{
  "num_hidden_layers": 11,
  "hidden_size": 64,
  "num_attention_heads": 2,
  "num_key_value_heads": 2,
  "head_dim": 32,
  "intermediate_size": 256,
  "vocab_size": 2930,
  "hidden_act": "tanh_gelu",
  "norm": "rmsnorm",
  "norm_place": "pre",
  "norm_eps": 1e-07,
  "positions": "rope",
  "rope_theta": 10000.0,
  "rope_fraction": 0.5,
  "qk_norm": false,
  "attn_scale": 0.177,
  "bias": "all",
  "tie_word_embeddings": false,
  "parallel_block": false,
  "extras": ["gated attention", "value embeddings", "a smear gate", "an embedding shortcut", "capped logits"],
  "init": "normal",
  "init_std_qkv": 0.0625,
  "init_std_o": 0.0134,
  "init_std_up": 0.0625,
  "init_std_down": 0.0134,
  "optimizer": "muon_variant",
  "learning_rate": 0.0115,
  "beta1": 0.93,
  "weight_decay": 0.013,
  "lr_head": 0.0101,
  "max_grad_norm": 1.0,
  "warmup_steps": 200,
  "schedule": "cos",
  "final_lr_fraction": 0.03,
  "batch_tokens": 16384,
  "max_seq_len": 1024,
  "doc_mask": true,
  "train_tokens": 157100000,
  "max_steps": 9589,
  "dataset": "wikipedia_en"
}
Each number is 128 + 24 x the weight over its row's rms, rounded and kept within 0 to 255. Layers, rows and columns count from 0. The size above them is the row's rms in percent of the matrix's.

# layer 5 attention output (transposed), 64x64, rms 0.265, rows 14-31, columns 0-63
size [ 85  99 107  83 102 104  91 105 102  94  94 107 118 100 129 102 103  92]
[[140 114 117 131 178 163 127 148 119 147 100 142 109  89 120 154 132  70 103 163 133 144 130 124 170 163 117  95 138 115 113 115 175 126 171 132 130 114 104  95 127 109 114 137 129 107 108  87 139 149 129 146 138 147 139 150 126 135  60 100  98 131 117 142]
 [121 152  64 156 143  67 141 103 143 149 132  84 138 114 120 145 132 145 124 166 126  85 168  92 150  89  99 126 155 149 128 126 134 121 130 135 128 168 108 142 123 167 159  99 102 142 131 106 121 127 133 115  85 134 150 100 128 128 153 110 143 131  93 129]
 [138 158 144 135 129 156 129  97 127 132 160 105 107  84 145 152 183 140  82 126 166 141 121 154 140 153 164 173 110  94 137 117 131 116 132 128 124 146 103 148  83 102 106 133 111 146 119 117 146 122  99 158 155 172 164 107 158 123 140 120 136 129 166  99]
 [175 156 120 119 136 143 155 112  83 125 148 163 124 146 144 143 149 111 105 139 123 125 102 109 173 104 138 142 173 123 119 106  97 167 143 136 124 129 118 113  89 178 140 140 129 110 106  97 148 149 126 127  60 125 113 118 155 100 119 123 147 136 147 178]
 [117 125 134  87 109 127 143  90 145 108  74 120 121 142 133 165 130 111 108  74 126 153  73 140 132 113 164 201 144 150 143 176  95 155 158 147 105 135 132 141 110 112 141 149 112 108 120 118 105 113 100 105 127 149 120 132 156 130 137 109 138 125 129 109]
 [146 165 135 109 116  77 146  90 133 112  96 138 141 187 147 135  86 137 130 122 127 141 155 131 126 108 140  69 135 169 157 140 129 146 127 126 119 136 144 129 129 116 155 118 141 149 125 188 139  86 138  94 112 120 121 118  70 162 117 125 129 153 130 149]
 [141  82  92 159 136 135 180 169 129 139 134 161 129  77 122 114 155 155 145 110 152 111 134 175 128 147 119  95  90 135 134 118 149 116 109 125 131 145 138 108 143 129 136 108 131 177 141  93 115 149 108 112 137 159 163  83 100 119 153 127 104 139 141 165]
 [174 116  96 134 135 174 146  82 145 136 142 119 128 130 136 171 113 110 135 128 123 117 110 123  78 126 110  89 111 130 191 127 140 104 154 139 113 103 108 153 124 153 107 121 134  97 121 165 100  66 142 143 130 144  79 126 117 154 117 131 118 141 145 153]
 [107 149 144 133 149  79  90 148 159 109 146  85 123 156 138 108 114  99 128 118 153 129 114 188 135 111 134 152 145 174 153 138 119 163 139 167 104 143 117 156 143  88 117 107 141 115 115 149 105 140 152 149 149 124 132 133 164 120 130 151 165  87 101 100]
 [ 56 113 116 159 117 124 147 110 108 117 134 121  85 117 119 120 154 145 125 114 137  99 124 162 137 105 142 132 125 143 159 125 156 101 157 127  85 151 154  98 141 128 126 185  99 145 109 120 174 133 117 117 161 138 151 102 102 102 108 164 129  79 132 136]
 [123 152 142 142  74 131 165 104 142 104 104 124  90  76 118 129 116  80 129 154 141 117 119 164 118 112 131 141 140 161 128 161 195 118 113 143 125 138 113 142 149 120 147 131 138 123 155  81 154 111 120 152 147 107 146 113 126  71 160 137 127 136 156 136]
 [138 120 181  94 107  67 151 190 131 109 111 112 123 144  72  71 126 109 147 151 133 118 122 123 114 139 111 126 111 124  90 121 134 161 149 141 127 130 123 101 151 131 117  95 115 135 115 123 163 115 102 101 113 137 126 135 156 127 169 143 118  95 116 158]
 [117  70 108 139 157  82 184 162 116 113 138 165 110  80 135 103 124 124 113 158 120 157 110 135 117  89 135 100  92 182 134 120 112 121  93  87 135 120 106 100 135 134 132 119  94 109 111 130 123 153 139 128 114 131 142 114 129 134 117 138 104 131 112 175]
 [137 123 107 161 117 185 154 108  83 115 154 134  93 131 121 125 140 129 112 106 114 132 168 128 133 132 118 128 132 137 170 151 173 124  95 128 124 116 102 138 132  89  75  86 103 146 126 152  74 101 144  91  99  88 125 145 147 149 123 147 130 140 138 142]
 [112 113 136 181 149 117  87 102 121 164 119 101 117 133 142 120 110 131 117 113 111 130 131 133 107 126 103  97 137 164 158 142 104 132 145 101 123 108 180 118 138 160 163 163 114 104 131 133  78 148 145 135 132 124  83 100 106 136  98  96 155 108  92  80]
 [162 152 146 125 178 122 117 128 124 142 130 100 118 112 153 128 119 133 147 119 141 144 148 123  83 129 159 135 127 158 107 127  98  92 142 141 151 117 186 124 140 115 168 135  74  96 114 134 127  64 148 131 157 110 101 145 156 108 129 149 115  72 125 132]
 [109  90 168 114 136 137 121 138 158 100 128 135 108 130 142 149 119 121 153 122 117 132 166  42  87 166 161 117 111  89 128 112 101 136 124 130 114 163 120 177 114 116 125 119 126 144 107 143 110 165 161 110 145 156 108 137 122 122 142 150 113 113 172 122]
 [117 119  99 107  86 108 100  67 164 135 129 107 126 121  93 131  93 137 128  98 116 147 135 116 116 113 127 112  95 148 141 124 138 129  61 136 163 100 144  97 165 133 147 134 144 132 125 125  95 103 131 106 126  90  91 148 120 104  99 138 159  81 127 146]]
# layer 5 attention value, 64x64, rms 0.306, rows 15-31, columns 0-63
size [124  89 124 104 114 104  97 117  96  91 109  98 108 126 100 113  86]
[[101 149 112 132 112 113 187 150 125 139 137 156 129 130 148 104 147  98 135 166 109 132 113 145 103 116 147 121 185 135 155 167 148 138 141 138 101 112 121 130 106 106  81 139 141 132 107 129 145 139 157 101 106 175 118 135 108 195  84 106 109 127 144 112]
 [149 183 145 139  97 142 156 128 115 144 129 157 148 166 153 146 163  89 147 109 134 127  77 140 147 145 129 115 138 131 153 107 139 159 162 136 154 116 105 150 135 129 115 151 130 121 106 177 125  91 105 146 127 123  93 105 127 139 143 111  80 146 185 144]
 [ 93 127 163 103 112 120 144 174 124 110 115 169  82 147 150 137 165 147  86 118 101 105  96 109 117 103 143 139 115 129 127 121 122 149 103 114 112 108 126 147  68  87 150 144  96 148 161 142 107  98 114 133 137  98 111 139 144  89 120 150 125 168 113 132]
 [ 98  93 135 106 148  84 144 115 111 113 116 155 113 182  83 126 138 147 118 189 116 125  93 127 127 125 160 147 112  88 117  92  70 144 112 119  93  87 105 139  99 143 130 131  95 131  96 123 124 145 109 130 120 119 142 105 129 128 154 125 146 103 137 156]
 [152 118 135 123 153 110 166 118 152 110 125  89 137 136 105 123  93 149 150 170 139 168 151 150 133  82  99  97 110 145 127 116 101 154 123 132 130 159 177 132 120 123 141 140 108 162 150 142 106 122 114  90 173  97 137  68 115 128 162 138 153 134 156 127]
 [158 144 133 180 166 149 166 108  87 163 172 162 176 125  92  86 114 145 102 105 134 115 138 134 126 134 130 142 149 159 129 137 137 146 107 137 120 117 108 135 141 189  95  87 149  92 134 118 123 152 150 133 132 131 139 126 138 167 117 119 131 133 102 112]
 [140 162  76 131 117 136  63 121 126 131 135 108 153 134 156 136 148 149 152 154 109 124 146  97 163 128 141 150  98 131 114  92 154 117 116 177  90 149 128 162 140 127 102 129 128 130 116  69  92 128 137 121 129 113  94 152  81 110 130 153 112 112 143 146]
 [148 108 135 126 140 108  97 145 154  98  61 120 120 150 166 141 101 134 103 116 171  82 140 105  94 106 114 148 109 143 155 136 144 161 173 116  88  86 128 146 145 128 153 111 133 110 150 120 121 109 146 176 102 153 112 112  92 130 132 127 124 139 114 150]
 [111 121 106 145 162 124 155 110 105 114 149 155 152 123 125 134 121  83 132  92 145 140 107 121 135  89 164 108 122 128 143 107 138 109 111 124 171 139 115 120 104 112 152 178 104 155 117 134 100 177 115 143 132 189 139 102 197 152 112 119 144 128 123 136]
 [110 129 124 176 165 126 146 173 136 107 116 108 105  96 138 117 180 152  83 152 167 135 112 159 142 148 145 100 100 147 157 156 123 139 115 118 117 126 156 109 152 105  93 143 140 142 126 158 140 136 163 152  88 105 127 137 125 111 120 146  70 154 137 138]
 [104 113 179 114 156 124 120 121  92 100 145 115 120 139 111 141 134 114 124 157 157 163 124 108 131 143 118 135 125 106 141 134 180  92 180 110 143 118 137 138 184  96 131 156 100 148  87 134 123 112  65 121 133 125 113 108 138 163 139 112 158 108 121  97]
 [112 104 113 180 107 147 131 142 148 110 148 145 132  81 148 117 122 108 125 176 133 112 133 145 130 138 169 126  92 155 147 165 149 153 123 147 173 140 130 104 113 102 148  85 123 134  95 119  58 108 142 119 143  91 130 141 144 147 117 135 103 145  93 122]
 [147 154 125 107  95 142 178 113  57  86 156 131  77 141 153 106 144 105  95 113 127 123 164 118 105 120 137 154 109 153 149 149 140 123 111 152 170 121 129 131 138 150 112 128 139 129 153 133 106  98  97  97 126  87 149 149 135 157 110 103 148 139 150 133]
 [114 170 106 123 101 149 158 163 146 120 116 163 135 139 130 158  87  89 116 127 126 107 153 149 141 131 155  95 174 106  86 104 133 136 106 107 126 111 112 141  79 155 114 123 108 122 137 109 184 125 167 144 147 125 122 150 123 129 127 139 128 165  89  90]
 [115 117 109 126 121  91  92 111 131 168  88 135 119 110 148 157  88  94 145 133 140 143 163  97 149 148 131 119 139 116  86 114 120 103 115 111 143  98 151 154 167 119 126  73  84  87 107 157 119 110 161 105 151 123 159 135 141  98 100 103 109 117 138 119]
 [202 140 151 134 135 150 114 104 130  67 157 115  79 125 122 121 107 122 153 103 133 133 139 126 125 123 101 162 112 136 120 128 175 139 115 172 123 161 115 164 127 142 120 150 122 108  97 117 129 106 109 115 109 118 136 167 121 183 121 144 122 123 131  79]
 [123 111 123 109 110 116 113 109 131 133 132 120 123 106 115 101 139 104 104  90 117 119 136 146 163 109 125 130  95 137 108 133 163 154 100 117 130 154 160 105 118 123 182 114 146 113 108 150 141  95 102 104 146  79 101  90 105  58 101 139 108  91 124 172]]
# layer 5 attention query, 64x64, rms 0.268, rows 32-38, columns 0-63
size [109  98  76  92  95  86  91]
[[102 118 175  65 179 118 100 123  79 139  98 130 147 134 124 120 142 154 117 116 126 137 118 103  80 102 145 161 139 166 138 124 130 133 127 131 139 153 137  97 131 133 142 125 122 107  89 148 103 118 119 133 114 133 158 119  99 136 142  81 100 155 184 138]
 [124 142 101 122 150 144 107 124  95  92  70 136 144 134 136 112 164 140 164 123 153 118  93 144 138 132 133  95 113 149 129 132 116 118 159  89 186 144 157 103 119 170 119  98 138 157 169 109 129 114 135 150 141 120 157 101 140 130 135  80 103 121 163 157]
 [128 131 129 129  98 155  90 126 136 109 142  98 134 125 113  72 103 128 124 137 125 157  89 160 157 123 109 119 121 127 141 143 121 152  46 133 124 147 122 132 103 135  88 166 117 149 149 143 112 135 142 154 160  83 139 158 120 110 150 160 139 129 123 182]
 [126 167 134 102 100  99 194 166 131 149 160  94 140 123  87 135 124 119 161 152 125 119 147  97 145 132  84 130 130  92 134 136 163  98 134 102 139  79  89 145 103 122 127 151 124 155 116 148 126 139 132 127 105 144 100 180 120 140 134 123 111 100 132 101]
 [118 149 131 155  99 135 144 142 114 173 161 126 162 157 120 178 160 139 119 114 143 164 158 138 108 137  89 134 142 163 144 111 141 130 118 130 103 123 132  96  91 160  86 157 136 164 119 120 150 124 164 135 107  69 120 114 151 132 118 149 133 147 109 173]
 [136 119 144  72 116 160 126  85 139 162 156 137  99  82 127  83 146 107 110 138 142 110 100 103 161 149 126  83 126  98 118 166 135 111 132 111 106  95 137 136 114 131 151 168  94 151  97 158 155 130 144 133 158 152 108 129 121 126 139 121 157 153  94 120]
 [120 105 107 124 116 119 123 131 125 119 134 127 116 132  99 160 150 134  72 118 128 137  91 137 126 129 123 119 162 124 174 119 163 134 137 179  73 129  68 130 162 124 117  77 120 169 122 117 104 119 117 150 138 129 155 100  92 107 117 165 130 157  96 123]]
# layer 5 attention key, 64x64, rms 0.271, rows 32-38, columns 0-63
size [ 95 111  84  88 103  82  81]
[[127 134 108 100 101 126 129 180 118 118 133 143 174 146 112 168 101 171 129 107 130  76 171 106 138 128 160 178 162 125 145 129 145 120 125 159 140 147 139 125 123 138 150 110 162  93 134  90 128 101 121 122 141  76 163 144 119 161 144 129 124 126 134 159]
 [ 91 124 108 171 168 122 128 184 153 113  98 151 148 149 116 149 135 115 132 125 110 107 144  94 133 134 144 133 154 118 148  81 126 104 110 144 132 154 117 104  95 150 144 105 128 126 156 108 155 153 102 124 158  74 104 146 143 109 140 143  85 127 162 169]
 [160 163 138 124 123 139 140 140 122 104 156 124 125 143 147 181  98 120 151 161 127 150 170 109  76 162 169 137 106  99 115 125 117 111 120  92 112 146 143 120 121  81 156 107 131 144 135 109 113 135  89 129 155 147 110 134 182 144 150 108  98 165 146 118]
 [122  95 148 149 152  79 146 188 122  91  90 122 130 129 113 124 136 117  63  70 125 146 126 115 126 150 109 161 126 109 119 145 155 120 165 132 176 145 109 120 138 119 141 107 150 138 122  83 127 127 101 113 133 108 124 134 116 138 148 124  81 121 153 144]
 [164 121 130  78 106 113 168 129  78 152 160 128  73  75 130 105 140 125 135 116 145  92 126 172  94 144 126 138 123 130 105  86 119 137 127  96 115 100 125 164 125 139 147 157 120 147 163 138 107 106 142 100  97 139 122 115  96 122 115 103 149 145 147 129]
 [116 147  89 126 149  94  86 171 143 152 143  87 156  85 155 133 126 114 115 150 119 108 149 133  91 142 147 143 140 143 135 103  85 136 114 132 136 138 131 128 135 110 125 142 123  82 124  94  94 143 126 120 175 130 150  79 111 169 111 138  89 130 144  89]
 [173 127 114 115 153 113 135 126 116 157 145 119 121 103 122 101 123 132 129 129 117 124 133 177 102 129 132 137 154 133 148 127 148 163 161 183  69 120 145 143 115 120 108 163 131  88 109 140 115 150 114 101 175  87 165 123 139 160 113 138 131 135 163 185]]